{"n_layer": 25, "d_model": 160, "n_head": 5, "n_kv_head": 5, "head_dim": 32, "d_mlp": 640, "vocab_size": 2508, "activation": "squared_relu", "norm": "rmsnorm", "norm_place": "pre", "norm_eps": 1e-05, "positions": "rope", "rope_base": 1020.0, "rope_fraction": 1.0, "qk_norm": true, "attn_scale": 0.2, "bias": "all", "tie_embeddings": true, "parallel_block": false, "extras": ["shifted keys", "gated attention", "capped logits"], "init": "normal", "init_std_qkv": 0.0521, "init_std_o": 0.0, "init_std_up": 0.0521, "init_std_down": 0.0, "optimizer": "muon_variant", "lr": 0.00963, "beta1": 0.95, "weight_decay": 0.061, "lr_head": 0.00955, "warmup_steps": 0, "schedule": "wsd", "decay_fraction": 0.932, "decay_shape": "linear", "final_lr_fraction": 0.0, "batch_tokens": [65536, 131072, 262144, 524288], "seq_len": 512, "doc_mask": true, "train_tokens": 383000000, "steps": 2070, "dataset": "wikipedia_en"}
Each number is 128 + 24 x the weight over its row's rms, rounded and kept within 0 to 255. Layers, rows and columns count from 0. Numbers have three digits each. The size before them is the row's rms in percent of the matrix's.

# layer 11 MLP down (transposed), 640x160, rms 0.0602, rows 142-150, columns 0-159
072:095148150090119152152155131158117116189117122138158144124064126114130133151124160174160117140131164143128130136129128113108085148086145094122153131077129113144139093095113189148142126167068120159131106149100150125137086129145109133130146112116127107145136139117121106131108120160142120079110132134109157150126143149124105111064102153100111156110117148122127148194137103126093147135122158136163117095124088113119167137119193118137139158124126105113125147093112161130142130130118121
097:141154115119101134150193121094088138120114166101145148137100106111112149096071114148128149128116101112134126167139132149146132178165157154130118086084081123123111123138104089151147111132114108129132098146138140137131098094113137123110134123130127128096078136136138129124129145153127109098146140161135127074142149094113117143132175145130110122115146145098158088161127127143093174105134134117144156181148149171105135071135121152122164138107158135181167156100153140126110106145113100
106:123139150122107155115112081092124129114164089089126096105145119137114106120080135132159124143136156120111109101102110139105103129164102080197112144158135096129160127079182155124111136112118184141103103143130155145104131123117121146127109102115176071167107109156124142100117130134112146151110137122108142112124180150117113107135109105101122143137139135098131109116121157155146182132112169110159082123136142118080143162130118121074099117120106161142126128156164118150113122144125148
076:159132105102131186129151137137089126141096143127129112114128103115126119125090092103114127129118156146121110142138167110140144128078113153103163127115123115099068140126132135123133147112119147128162120175159140098171113130137094111163115166114073111134166147158157148137136136129109150087135096168123148106134129127123130087104131086132127138111151127108062138119188138095077095125102112112096102118126115129118148177161150167109127123128153147087101147135115124131070152125123162
098:131152150109149155142143132143151115117120109126099139093139148118164105176111129081167161164153149120165112113123132165114108134118168136177125195143169149123134121113119105129136151103127112155120150153154172145132135182108169149142150099134096100113149132166101096144151134109156145140097072123158108088110105147129135144112125142120137129148102127094086098102191137139125142142145155155098081113104118129145113132113127116139120124143110106178118140110169111154090128148095131
097:132115143084130130099111092091156093111092104106165154126162099145154125144137142105099138082132138122106161132121152089121097093119120143075100113144101077156125113130129144135159089122079138101114114099155129120098114091143081167147146135089136138173141124095108118142157128104121157131117141129129088102123153145148132174143126120107147132147105079126151104156152102139118142094143070135102120117131122139133101136139102120129117146107116139106136164118105086179177135140092149
092:091171090148116143126098117124173115096141134121166141158121116076082117146096122122142102151160099152108105138118138141148157135165130116109108148153154167115137165115142097130107133109162119092120152136099151177156139105152109117117142121083143133121115124120112169106139123156164168121140154134111092119098098135069150128105116124124134141107082101153108160145128136121132139129115109145143106104165121147160092086088149164137084165135140083104104083113108166121148137131106111
106:120120133103135144130126147110141177113146104112147162122149133142176104147111151138156168108161136135116133091143147138142119087115111099099132100125139123123147123104110141143118155093110129141156133162121103104172088144129155118109158140091123131141170132137112139054107119154147169135105130171152138132103160089121124205155153136127128138139138120107129121101113089168125161096135105144115114130149156179134128114161124152120125159146092055171142120104119141118164149100158150
102:143132110162104093123136127109139142106123110144110134116089085103118139111147073096158137132112104117120130121133098137152136157158133138155120146111110127145084114102179172115150147147147138142153114117120131118125120156132130139141122099164183100082088105088130122127150111079101136127125126165155143120119093155134084111101129172143131085124071138114121119160122137103132148094141153076141129108150149108110165113109137063139146077112114130071152125096115134173126103146119145
# layer 11 MLP up, 640x160, rms 0.118, rows 143-150, columns 0-159
103:138164152152128141151097126085136088125149100182178114147115131097132106136131082133101166094116143141142112111085149109123142141143128132108114129148139156104132176144123118114100131152159122132155141143123133094154129083146175093152128147144150158129151137165095120150104147089096141156162156106134088141167117133152088160126113166175137121096142141180120135152104134129142111150138128090112139097166153147118110138079147162174108098106140102121132124126145129114094111163150106
109:164143099152096088140128136141103169128117115102149112142106151146096148135157114117141146125144126076121125140121103131128108132111168108106142109173131085138108123203144099136104148104157106069133127077122138124136182092127114125140115118174157116146082169131095088138114098111150160115112126149122148174116147132156142188128112162112126148159132106106129142140128160159130109151143126097090141186100153120131117097084127144123131165148143121131120149135130130137117122132137083
079:101143143116113105120165114121091136110121157117103090107144095140120147144156120152128139096127108145130107089103168133116146127102109126181162152159107182133156102140149134173109147131147126135173119074138156108142083183095109119125163098132116124154122151108148148122164072097104117133154129134135087082146122123142110120092152133115136104153155154154148137118129152118145115129107145105155116071133142130157107109147145163120089133188122142117128160121144094183131122132112104
103:119139122103134143149072123088110117148135108171141155140126143160079097081138135160131147101101118141089115137119204126094178141126126094134129097107128104132135143118085115110100103089120101092129168139141097104170109118085151067077125143136115132131168121132127118151135097134125137165171107099127158144128155102144144114119092099112138111137111089158135123133084144129158089130134095071161152131150117103122108116118126137165130123122133148135144113136130151098145147141114139
096:121131101132108111147121127132169129106116138154124122113137152149138109118143122108141155122089111117139113129188108127162121104128140121098167129142140146121097142090121129154099145129127135075124119140158106099165095167125115113129112034138132146189142115111138161153131171099137117116127130130165110149124120138180141098120117106122128073153128084140103102165074148097178132128118136153131151122094112115090106103106123153179153141122150080116147126129104133091102133104145117
097:145084125136110152097149081107150125152102096136112153143124084126149124142068147138124116170162121158157116130134128123100110173124118075130117147120118108116137159160125134137129086174145141149111155129123138106154126141109114077164159180123153126136148136120086121113118103139120121087130144148079153100121149159115143122133093149150137114147154165114116140142125157142131109089137152196146091114161144143141134100123156141136149097092141118134102095093133126170126156169151081
106:137121132139156116146121086129133132130129164178112138112104120169117175130157195120123173102146122102119135096109096180170127121109103137113133099163089151121165144138094130143130168117131107160133165114114125117139124095094163123166112161158075115158115145127107129122124143123126118098128148130108168108182168142110122106133135117150111143118160114140160105156119175109151113121166121170131122142126186146125079117130105102176133114113125156148117142187132143126135140143121132
105:136137113140092076107181147139108152147125148157146097124179109120070141141143156146142081199154125125140128113185140140140123138140140106125085076101111180144118132122133119108119165127145137128114126142157098125094087107121142122146092103118148105111108123144143160152092107108122111103125095123161126111109130173123155127145105123127126157135135140133083158136126131144147136087117090124122135087147162132090109133157181160188124125090118136117148113133122128083135105138125131